{"n_layer": 8, "d_model": 256, "n_head": 2, "n_kv_head": 2, "head_dim": 128, "d_mlp": 1280, "vocab_size": 4096, "activation": "squared_relu", "norm": "rmsnorm", "norm_place": "pre", "norm_eps": 1e-07, "positions": "rope", "rope_base": 1020.0, "rope_fraction": 0.5, "qk_norm": true, "attn_scale": 0.126, "bias": "none", "tie_embeddings": "early", "parallel_block": false, "extras": ["local attention windows", "shifted keys", "gated attention", "exclusive self-attention", "attention sinks", "value embeddings", "a smear gate", "an embedding shortcut", "capped logits"], "init": "orth", "init_std_qkv": 0.0312, "init_std_o": 0.00779, "init_std_up": 0.0312, "init_std_down": 0.00779, "optimizer": "cautious_adamw", "lr": 0.00126, "beta1": 0.9, "beta2": 0.95, "weight_decay": 0.15, "lr_head": 0.00707, "warmup_steps": 201, "schedule": "wsd", "decay_fraction": 0.779, "decay_shape": "cos", "final_lr_fraction": 0.0, "batch_tokens": [16384, 32768, 49152], "seq_len": 256, "doc_mask": true, "train_tokens": 167700000, "steps": 5705, "dataset": "wikipedia_en"}
Each number is 128 + 32 x the weight over its row's rms, rounded and kept within 0 to 255. Layers, rows and columns count from 0. The size above them is the row's rms in percent of the matrix's.

# layer 5 MLP down (transposed), 1280x256, rms 0.0727, rows 1096-1108, columns 0-127
size [111  96  89 112 100  99 102 104 103 111  93  95  97]
[[ 69 116 132 161 135 162 149 188  79 104 164 157  96 139 117 115  95 110 149  57  81 122 117  95 150 125 178 134 145 118  81 158 105 103 164 128 120 117 117 135 120 120 140 151 134 167 139 130 172 134 124 114 103 110 152 121 105 116  89 151 114 133  95 135 100 101  66 155  99 120 136 129 189 106 185 125 158 163 157 111 122 115 127  60 176 133  32 101  45 110 176  84 158 111 128 144 187 108 156 162 136  89 125 107 135 134 166  94 128 157 144 120 168 172 131 131 165 117 114 192 108 134 178 134  88 172 120 113]
 [ 98  94 188 163 165 110 117 119 182 128  80 135 164 126 180 114 112  74 187 129 124 183 165 160  79 134 159  94 158 151  87 155 178 128 122 101 142 161 142 171 179 102 123 130 137 144  71 155 124 120 126  98 137  89 112 150 121 140  87 151 122 141 221 121  89 134  97 154  92 170 147 123 126 149 100 179 116  91 102 116 152 112 121 115 138 133 126  82 123  94  95 124 163 146  50 115  85 103  85 147 161 109 125 119 144 105 117 151 107 154 155 140 120 108 185 121 148 140 141 122 151 123  94 110 127 146 176  60]
 [146 153 116 161 178 182 149 101 176 158  72 118 161 132 138 161 112 111 149  92 195  97 110 146  92 154 158  95 116 104 158 147 178 142 143 146  94 103 164  97 131  82 163 133 121 139  86 115 173 156  93 131 133 166  97 157  89 108 150 137  71  78  72 101 183 132 154 150 102 134 131 160  88 144 135 181 165 143 105 135 150  35 117 133  83 134 188 148 136 110 133 152 191  99 111 149 113 106 117 122 157  87 102 114 118 180 140 175  98 134  84 131 108 111 166 149 119 140 122  76 146  73 156  94 130 143 138 147]
 [169 121  35 101 125  79 147 115 104 117 118 160 172 162  75  82 141 154 118  92  84 161 145 150 163 100 143 155 130 111 207 139 149 142 139 133  70 158 134 117 122 160 127 163 134 134 119  84  74 104 161 150 174 137 170  79 101 100 119 141 110 162 162 103 136 229 130 100 133 186 156  89 105 103 121 163 148  96 161 151 114 134 130 196 136 101 137  63 113 132 144 143 183 181 110  73 147 113 165 115 114 152  86 108 115 142 154 150 106 190 177 122 129 160 165 132 159 105 138  76 157 115 149 122 180  89 117  98]
 [102  84 117  86 136  95  92 177 137 102 102 186 112 101 142  93  89 101 133 137 167 123 100  98 119 156 134 128 120 132  86 139 128 117  93 148  57 133  86 110 125 131 100 115 148  84 128  94 131 105 148 165 160 148 144 127 137  97  98 173 136 137 178 129 110 113 122 163 131 101 105 152 133 148 117 149 152  69 136 105 120  89 192 126  92 164  99 116  97 142 109 143 146 123 134 113 159 193  96 142 135 150 172 106 168 103 135 144 126 122 130 115 115 116 105 161 177 168 127 135 146 144 127 166 136 118 141  91]
 [156 135 126 118 121 179 153 133 101 150 122 167 156 154  86 122  63 140 121  62 115 143 112 140  97 111 139 142  53 129 104  70 101 166 128 183  70 154 159 107  89 165 162 113 181 127 213 197 133 161 134 125 116  89  66  85 157 148 131 120 111 121 170 108 144 186 142 141 106 131  88 138 132  87 150 114 118  87 115 149  77 161  98  96 178 126 104 160 161 164 127 112 129 110  66 162 119 149 217 107  96 108 164 122 125 136 100  88 148 150 171  94 154 112  84  76 130 165 108  81 114  98 158 131  90 144 106 132]
 [185 118 135  99  85 176 108  89 134 145 135  70 150 182  73 145  99  99 153  89 202  73  99 159  94 128  75 121 105 145  78 140 114 113 140 131 123 132 167 124 112  57 130 135 147 143 148 166  93 158 124 179 117 137 133  93 120 125 140 138 116  78 108 148 102 125 175 141 177 106  97 138 112 131 147 147 113  46  95 181 108  86  99 108 147 144 113  87 128 157 102 132 151 163  63 140 124 165  77 131 107  86 173 130  47  70 132 147 130 105 143 191 117  80  97 113 102 139 123 158 147 195  73 160 120 112 152  90]
 [114 129 122 117 106 186 145 140 120 164 204  78 143 149 166 138  67 171 163 150 107 118 119 148 146  93 130  72 157 107 150 140  88 167 107  88 174  81 141 147 107 190 145  93 119 114 133 149 132 150 126 173  90 194  85 116 101  84  79 165 130 131 183 143 151  96 151 103 174 129 166 158 180 126 132 113  85 139 111 118  98 155 111 121 208 154 155 127 128 129  99 159 121 117 109 163 237  62 128 143 115 176  71 124 161 133 132 128  80 124 137 153 103 173  93 157  96 153  84 146 121  83 152 174 160 118 207 136]
 [124 113 172 184 166 123 134 128  76  27 143 120 116 167 188 113 154 144  90 104 141 124 117 166 110 113 137  99  63 164 177 145 183 148 175 112 137 159 184 119 119 111 131 148 167 116 142  36  99 110  97  94 129 117 112  92 164 126  73 110 128 181 187  78 127 141 109 161 123 142 135 136  99 100 135  79 172 146 165  97 134 108 180 144 125 130 172 112 139 103 191 133 135 122 124 145 111 160 135 164 169 154  84 152 184 155  99 142 186 154 156 115 103 170 182 139 119  74 103 110 152 125 141 184 102 145  61 112]
 [143 145 121 132 129 112 162 141 102 124 125 101 122 108 100 106  94 148  97 150 160 122 131 197 136  62 111 117 118  58  88 166 174 156  80 146 137 123 110 132  65 131 163 117  72 139 141 167 128 166 130 120 102 165 142 129  63 131 161 111 172 131  87 213 136 115 148  84 118 140  85 181 153  95 164 145 106 157 171 179 100 100 148  95  99 149 116 138 158 128 113  83 110 100  92 103 127 153 147 130 165 145 200  83  89 199 162 173 108  99 180 149 176 166 119 153 118  65  92 161 140 117 136  95 159 122 138  67]
 [127 119 105  99 135 169  45 100 129 110 127 105 175 148  88 130 116 104 153 134 110 125 162 106 136 132 143 155 100 162 127 128 124 131 190 123 128  59 149 116 194 119 112 134  57 140 171 134  84 176 173  90 132 176 151 154 151 156  94  88 128 142 133 117  77 158 135 148 169 116  99 126 172 142 120  60 103 143 138 150 183 121 160 159 131  87 167 105 120  81 148 155 183 132 162 147 168 175 121 109 160 171 117 148 130 122 164 119 133  96  76  69  96 135 219 101  94  79 102  70 152 145  63 137 135 130 189 141]
 [ 92 116 123 121 138 151 105  93 166 122 158 164 123 171 201 128 133 109 142 146 114 112 114 130 172 169 127 136 143 109 153 140 122 149 124 140 112 125  73 112 171 160 198  86 127 147 112 114 104 150  92 113  99 135 170  77 160 168  62 168 147 134 139 159  61 140 143 142  89  78 138 184 121 163 105  77 173  34 100 143 123 170 128 136 138 143 147 146 218 181 131  94  95 109 172 106 162 121  86 136 146 116 101 126 124  92 110  75 129  68 150 128 145 150 141 161 134 183  93 158 154 160 116  91 112 143 126 122]
 [109  57  95 112 154 160 133 146 133 165 128 116  87 169 129 164 129 120  65 119 159 142 126 156 119  57  51 129 154 169 139 131  99 113 152 153 175 120  76 148 101 114 130 109 123 118 160 105 139 152  93 167 144 142 132 160 127 190 114  96 123  74  82  99  96 175 127 129  80 119 145 127 137  89 158 145 108 111 131 136 114 136  82 149 112 174 154 125 191 125 141  87  82 149 198 102 137 136 113  95 142 149 140 148 119  99 192 141 124 157 135 161  90 117 141 179 181 141 117 154  95 101 119  56 177 182 140 103]]
# layer 5 MLP up, 1280x256, rms 0.0784, rows 1097-1108, columns 0-127
size [ 94  87 114 104  93 103 112 104 109  91  94  99]
[[161  69 138 126 133  72 138 125 121 146 133 122 142 127 134 142 118  59 140 184 135 172 131  84 127 136 102 147  80  98 131 136  97 116 116  89 155 162 190 168 153 126 153 104  91 147 151  70 118 111  97 147 108 111 151  92  89 171 131  85  87 163 134 173 152 137  39 115 139 141  90 122 120 153  92 101 143 209 127 161 157 110 116 101 112 144 148 162 181 127 130 142 174 157 175  81 104 157 146 157 117 130 155  59 108 139 136 143 149 101 121 124  85  97 160 154  98 124  79  87 143 144 154 128 157 133 142 128]
 [ 95  58 143 119 159  67  79 105 153  81 176 138 119 129  96 112 152 198 108 152 111 176 211  95 201 109  87 160  85 127 108 130 115  93 146 144 145 139 121 139 155 190 110 110 128 105 167 114 122 106 127 126 101 129 132  92 149 102 115 117 164 125 115 151 110 125 129  99  97 128 114 105 197 114 116 129  67 130 140 170 124 218 102 137 136 138  91 162 147 181 105 104 144 192 144 109 151 156 151 117 136 219 134 101 110 108 130  89 144 162 109 152 132 158  99 130 139 100 141 129 103 158  58 164 155 143 123 138]
 [103  99  93 104 125 168 119 120 158 102 156 145  74 154 108 116  85 124  83 122 150 101 139 140 107 140  82 164 151 142 117 104 156  97 155 153 129 181 128 172 139  61 196 122 136 131 109 141 121 171 150 167  81 151 154 107 153  99 206 101 120 140 119 106 128 162 147 104 117 166  86  94 152  72  95 132 106 188 157 175 141 130 112 136 188 167 131 176 161 165 192 100 143 130 165 113  88 125 109 148  96  89 113 116  60 102  96 140 105 148 177  86 143 133 155 112 120  82 150 134 110 105 128 156 169  75 179 130]
 [112 128 112 109 116 120  79 145 169  93 142 143 105 164  86 180 128 122  73 155  90 161 134 171 154  85  90 197 154 160 113 158  70 138 185 174  86 136 140 127 102 157 111  79 121 115 103 153 145 138 142 144 136 153 125 136 160 176 120  51 145  94 147 108 123  81 130 115 164 144 139  97 140  47 131 144 111 139 134 120  93 118 116 173  42 161  79  82 107 106 166  97 157 139  70 181 126  82  85  81 110 111 132 136 160 117 141 102 146 143 139 170  83 138 161 121 122 129 122 165 159  84  88 101 136 115 119 104]
 [158 134 105 115 170  71 103  71 130  90 131 133  81 127 109 155 124 101 103 119 132 114 153 137 145 121 203 176 152 167 136 167 148 152 116 122  77  42 152 143 158  84 148 155  79 111 163 101 105 114 135  81  70 162  57 110 145 144 145  93 146 133  59 155 142 145 149 134 114 126 117  98 135 106  86 140 132 158  77 177 164 167 162 179 147 114 146 132 110  97  98  96  98  96 124  84  91 102 112  57 109 141  78 120 172 114  87 160 144 139  67  97  85 148 172 162  73  90 114 124 141 143 121 144 180 128 158 105]
 [125  97  92 123 127 102  72 121 147 152 158 106 118 157 162 152 113 116 145 167 105 162 200 176 106 127 145 214 117  72 167 129 104  97 120 160  81 149 176 150 120 182 118 130 134 137 116 105 132 128 149 231 102 154 132  93 118  89  79  56 111 125 103 123 163 115  97 131 121 113 141 145 147 169 168  85 124 140 162 147 125 105 110 127 113 139 170 126 112  92 136 105  92  88 121  78 153  81 116 129 136 160  73 174 148 136  86  99  48 193  96 215 154 111 134 161 128 137 117 124 120  84  94 112 128 135 142 130]
 [131 111 134 125 140 116 116 106 202 101 142 139  62 140  70 103  93 106 144 165 203 136 131 121 109 128 118 128 136 155 150 167 136 123  79 135  54 163 170 146 140  76 134  97 140 129  69 129  77 137 174 156 105 154  58  93 101 126 116 107  99  99 132 111 164  99  80 125 132 143 154 117 137  63 120 132  94 155 107 143  91 119 190 106 106 147 113 102 101 180 155 130 119 144 108 153 136 148 206 126  42 104  98 188  96 166 176 158  85 127 172 122 109 155 117 115 101  90  52 103 154 112 153 162  66 102 121  95]
 [123 151 125 148 129  89 160 153  94 124 175 128 120 121 126 130 175  92  85 118 138 181 172 133 163 127 140 144 133 157 172 121  22 122 100  94 110 116 123 118  58 142 117 109 163  95 110  91 121 136  90  87 100 109  90 119 149  97 117 155 133 170 113  81 104  75  87 131 108 146  92 106 141 110 126 132 125 128 124 141 113 135 154 120 156 123 193 112 112 141 186 140 155 106  97  77 120 167  88 125  80 100 133 119  99 164 149 153 148 191  81 169 176  76 130 169 120  49 118  85  91  77 183 117 162 123 144 163]
 [131 156 136 119 139 123 115  87 163 134 130 139 102 188  86  81  76 135 130 168 142 113 223  80 137 108 154 129 137 186 156 131  62 186 136  67 144 143 119 134 136 124 143 113  97 100 186 104 122 165 152 110 145 147  73 127  90 126 116 101 153 183 193 148  97 148 119 145 115 118 118 125 139 124 147 143 141 176 104 104 113 128  53 185  76 159 122 115 128 123 132 135 181  91 143 114 111 127 167 129 100 127  73  85  79 112 133 124 142 175 165 120 152 113 121  80  92 122 141 105 132 116 143 134 104  97 111 107]
 [135  87 129 166 127 108 118 161 159  99 108 189 165 149  98 135 123 108 134 121 128 134 138  92 120 124 123 118 159 146 127 119 101 113  86  97 153 138 187 151 138 164 118  98 111  54 189 170 140 183  61 138 134 140 128 129 137 139 114 155 102 103 141 152 157  92  52  80 135  70 106  85 172 153 138 170 132 154 128  67 193 133 111 126 115 133 150 154 172 119  73  72 147  79 126 101 160 166 112 123 147 125 134  63 199 107 166  85  97  62 172 136 129 128 115 123  96  78 121 163 136  95  87  99 136  79 129 159]
 [137 131 148 133 106  86 144 104 178 128 123 166  85 112 134 144 128 108 153 128 130 159 149 119 170 138 158 142 177 135 181 127 106 107 120 164  76 121 124 134  72 119 119  66 148 130 109 155 144 146 159 134 164 163 152  84 180 159 110 108 134  93 141 119 103  81 206 143 143 132 123 145 164  95 178 112 112 137  94  87 115 149 159 144  66 108 128 104 158 189 123  61  72 105 121 130 135 121 139 136 129 139 125 132 112  32 138 130 134 161 136 133 140  90 146  87 158 170 110 128 124 162  57 104 120  97 103  93]
 [119 144 155 146 115 161 113  68 133 104 149 139 171  52 123 122 113 140 185 132 104 124 171 100 118 149 164 145  87 144 115 120 141 112 164  82 114 113 114 146  71 105 187  78 139 128 128 133 179 105 143 108 131 120 143 140 139  74 117 194 157 131 156 183 151 175 100 113 105 125 175 181 160 137 115 129 147 108 142 107  85 103 161 156 110  96 152  97 136 151 121 113 147 124 117 124 138 114 167 154 118 159 176 126 113 140 112 126 131  93 141 119 173 137 134 156  83  90 149  89 133 157  83 130 168  53  99 177]]